{"n_layer": 14, "d_model": 256, "n_head": 8, "n_kv_head": 1, "head_dim": 32, "d_mlp": 1024, "vocab_size": 2048, "activation": "squared_relu", "norm": "rmsnorm", "norm_place": "pre", "norm_eps": 1e-05, "positions": "rope", "rope_base": 1020.0, "rope_fraction": 0.5, "qk_norm": true, "attn_scale": 0.279, "bias": "none", "tie_embeddings": false, "parallel_block": false, "extras": ["some layers without attention", "local attention windows", "gated attention", "short convolutions", "capped logits"], "init": "normal", "init_std_qkv": 0.0303, "init_std_o": 0.0, "init_std_up": 0.0303, "init_std_down": 0.0, "optimizer": "muon_variant", "lr": 0.0107, "lr_mult_qkv": 0.5, "lr_mult_o": 3.0, "lr_mult_up": 0.901, "lr_mult_down": 2.0, "beta1": 0.95, "lr_head": 0.00627, "warmup_steps": 21, "schedule": "wsd", "decay_fraction": 0.804, "decay_shape": "linear", "final_lr_fraction": 0.0, "batch_tokens": [32768, 65536, 98304], "seq_len": 1024, "doc_mask": true, "train_tokens": 246500000, "steps": 4124, "dataset": "wikipedia_en"}
Each number is 128 + 24 x the weight over its row's rms, rounded and kept within 0 to 255. Layers, rows and columns count from 0. The size above them is the row's rms in percent of the matrix's.

# layer 11 attention query, 256x256, rms 0.0398, rows 95,127,159,191,223,255, columns 0-255
size [104 117 108  96 105  98]
[[173 102 100 128 129 178 111 184 141 141 138 146  97 113 138 143 142 126 119 126 148 148 109 157 121 101 164 122 134 148 114 118 127 145 109  89 133  78 103  75 152 115 143 130 108 130 119 133 127 161  86 122 134  68 123 135 179 122 147 118 118 125 122 129 120 102 112  98 130 126 139 144 106 119 149 153 103 160 154 110 123 117 121 156 127 118 124 109 147 140 106 184 122 160 141 132 143 140 100 117 124 177 120 142 101 153 165 119 110 135 106 130 120  91  88 100 124 123  99 145 101 111 128 130 118 112 140 127  74 138 114 130 106 119  77 105 124 117 124 146  97 102 129 175  96 103 136 107 146  98 102 119 138 146 153 148 149 142  92 148 128 128 146 116  96 135 117 134 171 132  65 150 105 142 184 136 144 124 103 127  88 116 145 109 152 132 155 112 155 151 127 120 125 115 131  86 114 144 137 122 125 102 105 131 135 160 182 130 103 107 137 165 157 135 137 110 138 112 111 121 200 161 152 151 143 147 107 101 164 160 186 139 119 165 192  90 122 120 113 115 125 109 112 144 147 114 119  92  97 161 152 150 106 110 131 198]
 [114  80 101 132  86 149 117 136 130 117 127 125 116 150 133  89 129  76 109  70 112 123 108 185 101 164 127 123 139 104 147 133 125 144 122  90 170 105 144 162 161 132  95 140 127 166 101  64  97 171 116 151 162 112 110 106  81 100 169 124 117 133 121 135  89 125 141 146 165 104 150 134 136 144 119 136 138 158 140 121 120  98 111 113 149 106 114 164  94 114 118 134  93 110 118 127 103 129 121 140 102 116 161 101 142 135 104 162 156  93 121 161  87 146  94 106 113 158 138 120 153 110 137  99 148 120 148 132 108 145 170 126 132 165 167 133 135 127 107 110 104 125 106 118 127 117 124 153 130  68  93  96 142 121 157 140 124 133 138 148 168 124 129 125 111 129 146 119 100 172  89 163 138 124 152 120 108 151 133 151 182 134 143  82 150 114  55 107 161 113 154 130  86  99 132 120 135 141 102 170 116  92 131 108  84 163 115 134 110 142 130 106 129 109 125 110 133  86  69 130 121 107 132 127 150 151  84 107 128 172 151  94  93 124 132 148 153 144 134 124 112 160 135 130 101 132  96 120 133 135 130 110 141 132 118 159]
 [135  99 142 125 133 148  97 163 152 168  93  93 123 106  96  61 122 124  95 125 160 123  86 126 132 116 141  87  96 145 122 152  91 159 131 143 137 121  90  69 165 129 123 123 138 121 140 118 112 131 120 150 165 123  97 151 123 104 148 155 140 125 140 140  76 125 156 100  78  97 111  86 114 105 162 128 131 141 120 114 129 133 127  93 116 128 100 102 128 115 143 142 157 172 165  94 150 115 107 143 119 132 125 191 126 116 133 125 108 105 106 106 151 157 140 111 149 156  91  99 148 117 169 136 117  87 119  87  80 127  84 121 100 132 140 124 121 114 100 129  88  75  94 131  82  80 115  93 116  94 143 118 109 126 164 115 113 108 135 124 131 123 140 137 109 144 138 142  97 138  87 137 113 159 121  73  83 116 141 148 133 112 136 111 166 123 106 134 126 123 119 112 148 142 137 115 132  92 134 137 101 125 132 142  93 133 113 104 132 115 119 139 136 198 110 128 124 136 104  96 136 142 114 158 154 112 127  98 114 143 156 144 106 129 155 151 180 115 121 136 106 162 109 162 127 112  76  81  93 134 152 163 162 129 139 139]
 [150 128 131 118 183 176 120 141 148 156 130 104 122 118 102 138 139 112 114  96 146 142  98 114 136 116  94 129 160 163 153 122 123 161 160  78 197 141 114 137 139 160 154 125  76 171 124 122 127 125 151 120 113 147 126 123 100  98 170 125 192 126  87 116  86 145 118 117  83 126  86 103 114 141 162 103 113 117  79 126 126 132  94 128 133 121 119 123 120 119 149 120 115  99 153 133 166 154 137 114 145 144 148 118 125  99 137 126 147 127 129 132 152 113 167 107 137 105 127 122 173  73 156 144 131 101 157 116 117 141  76 137  88 123 126 129 130 171 135 167 149  92 109 115  90 122 171 114 141 139  83 153 132  94 145 109  92 142 130 110 134 135 121 157 142 112 105 104 136  98 121 108 134  82 121 164 126 169 115 159  88 125 126 101 103 120 136 133  97 109 106 112 146 153 132 135 171 117 128  98 123 157 108 142 122 151 122 137  94 122 143 154 113 154  75 139 188 115 135 109 139  85 130 140 110 144 142 100 127 119 124  81 134 170 144 119 136 132 163 108 110 120 128 108 133 159 110  46 143 101 136 124 121  99 117 109]
 [142  87 133 102 107 172 108 181 142 171 112  91  80 105 112 110 132 124  98  87 146  95 113 132 118 135  96  98  92 136 155 159 154 183 141 158 126 131 118  66 160  99 127  97  90 155 158 124 113  86 116 104 134 127 106 133 129  85 148 139 144 154 140 145 112 116 104  87 110 130 121 130 129  85 113  94 112 146 119 147 101  95 146  92 117  99 135 119  86 135 146 184 146 129 121 117 146 142 136 139 134 128 149 118 105 107 137  90 118 119 129 132 138 154 134 123 111 127 110 138 108 108 137 119 145  98 177  95  96 128 131 125 135 142 102 155 123 141 121 136  83  69  96 162 122  82 141 111 137 136 120 137 137 121 147 111 110 114  96 136 135 127 124 130 143  96 132 128  90 117  51 134 137 141 151 136  53 141 154 133 128  82 122 127 102  94 101 141 130 113 123 117 120 161 127 169 139 103 117 121 105  97 123  98 105 153 112 102 131 138 114 179 154 149 103 125 140  95 111 101 133 140 126 165 145 106 101 104 143 132 163 116  86 130 155 129 142 112 126 114 121 151 109 162 140 135 109  49  92 121 129 146 135 108 114 116]
 [144 142 132 134  99 112 114 166 131 146 129 111  91 108  71 139 109 101  88  79  91  98  92 122 160 112 101 113  83 166 102 131 115 157  79 113 158 173 107 162  98 128 155 128 146 111 104 117 113  90 117 104 140 130 143 140  95 170 165 144 169  82 106 139 111 166 122 105 123  86 127 174 144 149  96 107 139 141 111 112 131 121 165 150 123  90 132 149 143  99 165 149 121 159 151 104 174 115 131  76  63 105 152 133  84 151 167 136 135 137 112 134 103  90 152 151 146 137 147 161 145 156 137 107 139 106 139 125 113 138 130 143 120 125 129  94 159 121 150  95 100  96 135 169  74  59 132 108 110 128 136 181 120 122 102 114 142 101 100  88 158 165 152 146 106 137 113 127 121 125  94 134 131  90 121 140 149 131 137 141 140 103 133 139 119  97  97 140 144 163 131 129 144  96 126 126 151 104 113 153 140 135 149 132 120 124 104 148 121 100 118 124 130 138 116 117 153 141 128 124 156 153 159 165 133 131 168 106  95 150 178 109 120  91 147 112 113 124 111 118 151 123 102 164 132 150 127 121 145 122 146 127 149 118 131 107]]
# layer 11 attention key, 32x256, rms 0.0353, rows 31, columns 0-255
size [105]
[[118 136 121 137 179 162 128 126 115 202 131 112 135 141 130 125 114 113 124  90 150  99 135 128  78 161 127 145 123 131 105 115 134 132 149 134 107 101 100 104 152  99 113  97 121 122 144 134 103 107 137  81 106 143 148 135 123 115 177 128 142 125 137 130 116  89 134 125 157 131 144 118 123 147 134 148 169 125 101 109  92 104 138 129 122 123 103 165 126  94 122 176 156 148 125 123 100 128 119 162 127 122 122  86 138 167 119 122  93 145 166 130 160  97 115 136 133 120 117 132 126 154 181 131 115 119 133 129 123 113  89 135 144 138 135 196  99 151 110 147  74  99 144 151 118  89  99  86 143 108 145 145 179 169 152 120 121 140 104 136 130 116 112 124 128 134 123 135 145 150  57 112 125 138 138 122 129 119 122 131 155 138 143 130 130 111 156 131 128 114 148 139 121 165 153 153 127 170 111 117 141 110 107 145 148 170 169 101  65 141  94 166 120 178 157 128 130 136 106 128 127 121  96 178 130 134 165 116 166  71 191 107 111 129 158 161 150 163 131 131 133 122 131 148  92 161  87  72 135 166 148 132 160 135  97 110]]
# layer 11 attention value, 32x256, rms 0.0583, rows 0, columns 0-255
size [ 98]
[[113  71  90 129 145 113 133 148 137 142 150 151 159 112 141 154 110 117 115 141  98 105  70 156 151 160 136 138 134 168  94 122  98 107  61  95 149  99 113 121  99 117 146 132 141 106  91 167 180  93 138 158  78  86  93 115 107 109 155 104  97  92 137  90 141 123 139 128 132 137 142  83 149  91 112 131 114 131 103 185 142  93 145 114 112 144  99 136 156 141 143 151 131 146 157 151 131 146 118 135 113 125 122 156 132 137 101 130 155 152 147 129 148 144 152 107 116 107  98 119 126 111 121 135 121 114 119 121 159 150 161 113 114 163 112  86 142 143 134 136 135 128 131 148 163 130 136 134 114 115 138 144  97 124 103 117 152 130 104 144 136 131 133 117 124 179 112 114 121 115 129 138 143  91 138 145 108 102  89  95 154 113  84  81 142 136 151 129 121 104 110 163 179 129 126 140 154 114 129 112 138 131  91 145 103 144 125 146 115 142 173 100 145 136 141 149 196 106 188  77 136 128 147 118 156 130  91 133 115 160 108 158 110  95 114 146 145 104  69 118 119 121 139 115 142 174 119 141 151 133 188 131 164 146  98 153]]
# layer 11 attention output (transposed), 256x256, rms 0.258, rows 0,32,64,96, columns 0-255
size [108  90  96 100]
[[116 152 132 121 142  67 128 169 136  85  98 108 125 173 133  91 125 176 153  58 135 141 127 129 101 144 116 128 112 101 167 157 158 162 164 165 151 132 108 211  97 117  84 132 122 143 142 148 127 143 121 136 140 113 112 135 103 114  93 112 148  75 105 131 121 145 135 115  91 135 120 165 128 136  92 167 142  86  99 107 112 122 176  96 133 143 139 115 123 123 152 107 109 156 158 133 122 138 162 103 138 149 161 102  84  93 120 105 125  97 149 106 128 110 132 159 112 125 132 136 116 130 136 150 127 105 122 111 131 152 140 145 105 131 147 109 110 100 118 163 136 154 147 117 135 115 136 128  96 139 130 130  98 151 177 112 132 159 173 169 121 113 123 119 121  85 148 171 102 125 115 135 125 117 100 166 142 150 112 171 127 103  96 116 125 147 143 130 117 113 131 126 147 156 127 119 187 113 126 140 130 146 151 103  91 147 161 145 104 128 147 156 112 137 122 153 163 127  94 149 102  92 149 116 134 124 141  40 105 157 119 136 125 147  83 121 120 127 138 124 162 136 106 129 152 132 108 149 105 120 133 143 148  64 146 114]
 [143  92 114 102 114 102 107 127 107 127  99 125 175 114 150 141  77 124 101 105 102 118 154 132 139 130 152 155 127 118 153 101 145 143 157 132  95 109 127 120 136 101 149 156 154 114 114 124  96 145 149 116 123 157 124 163  84 115 150 105 108 116 160 138 153  92 102 132 158 149 151 109 146 135 116 104 121  82 160 133 116 106 150 108 151 119 141  94  89 105  86 154  95 118 122 155 142 139 103 153 166 152  96 134 125 100 170 169 176 117 107  86 107 173 111 132 150 181 117 126 155 162 155 126 144 112  93 153  93  92 114 144 129 132 146 154 116 147 139 130 126 152 104 152 152 138 144  87 167 120 126 142 112 113 111 141 147 136 144 123 116 123  83 115 126 122  91  90 147 146 121 101 119 110 158 155 109  91 106 128  93 153 180 131 136 161 120 121 161 112 141 109 144 124 122 162  96 118 166 108 116 136 127 130 166 142 103 132 106 120 124 138 111 126 145 167 131 111 104 100 111 141 123  70 118 169 121 142 152 161 167 134 129 121 122 154 144 200 122 104  89  60  82  95 124 108 112 144 108 122 115 127  87 115 116 163]
 [134 128 132 160 142  99 149 143 150  93  88  99 148  71 130 194 148 127  96 128  94 102 161 135 150 122 126 125 133 135 124 147 139  95 175 108 123 137 145 148 124 106 121 148 129 125 148 107 140 151  91 145 119 105 129 152 121 152 143 123 106 139 120 162 112 125 162 125 179  77 148 139 118  92 172  79 172 111 162 138 111 100 146  90  97  98 136 146 146 118 112 138 131 141 131 130  90 126 108 100 126  95  99 131 127 137 117  73 124 108  83 114 144  93 140 152  79 103 107 124 132 137 123 102 137 120 123 160 149 169 116 104 159 150 140 160 103 133 144 146 135  94 158 139 128 152 155 175 105 113 126 141 107 147 147 130 121 132 151 122 167 125 141 130 136 124 155 164  97 116 112 128 144  86 105 145 125 188 120 103 122 142 154 118 125 148  72 152 179  96  96 123 117 116 119 131 137 132 132 149 144 124 130 163  88 117 125  99 134 125 115 132 163 163 131 103 174  97 139 100 122 144 113 153 149 175  90 156 119  95 153 122 141 156 104  94 157 130 110 112 145 109 140 124 181 142 149 143 178 146 160 116 101 182 156 134]
 [164 132 101 167 136 133 155 143 151 111 159 162  83 156 128 106  98 178 162 121 166 153 119 149 131  96 110 133 145 140 118 117  99 122 198 146 162 139  94  83 134 176 174  89 100 123 118 120 107 129 155 143 101 125 126 125 166 110 109 157 142 124 146 131 126 163 132 160 124 169 135 166 117 174 164 162 160 100 125 153 109 125 131 194 110 117 165 118 131 151 150 129 126  94 161  90 118 141 129 132 111 131 162 141 114 176  99 176 140 118 114 132 124 146 140 114 128 111 148 107 155 116 172 125 141  99 129 126 144  68 129 149 108 115 127 125  75 128 108 178 108 120 107  96 153 131 158 144 154 140 118 120 132  73 159 120 142  99 123 146 104 144 161 138 123 164 118 117 150 140 113 154 191 166 129 156 136 121 189 131 132 157 141 140 131 152 104 102 145 151 139 179  98 110 106  92 180 112 133 129 109 105 125 108 111 119 125 141 154 170 158 140 140 147 151 121 116 142 106 161 128 129 116 123 130  95 147 151 135 129 115 129 113 154 131 129 135 141 130 144  95 121 160 145 149 110 135 107 120  94 104 128 142 140 119 115]]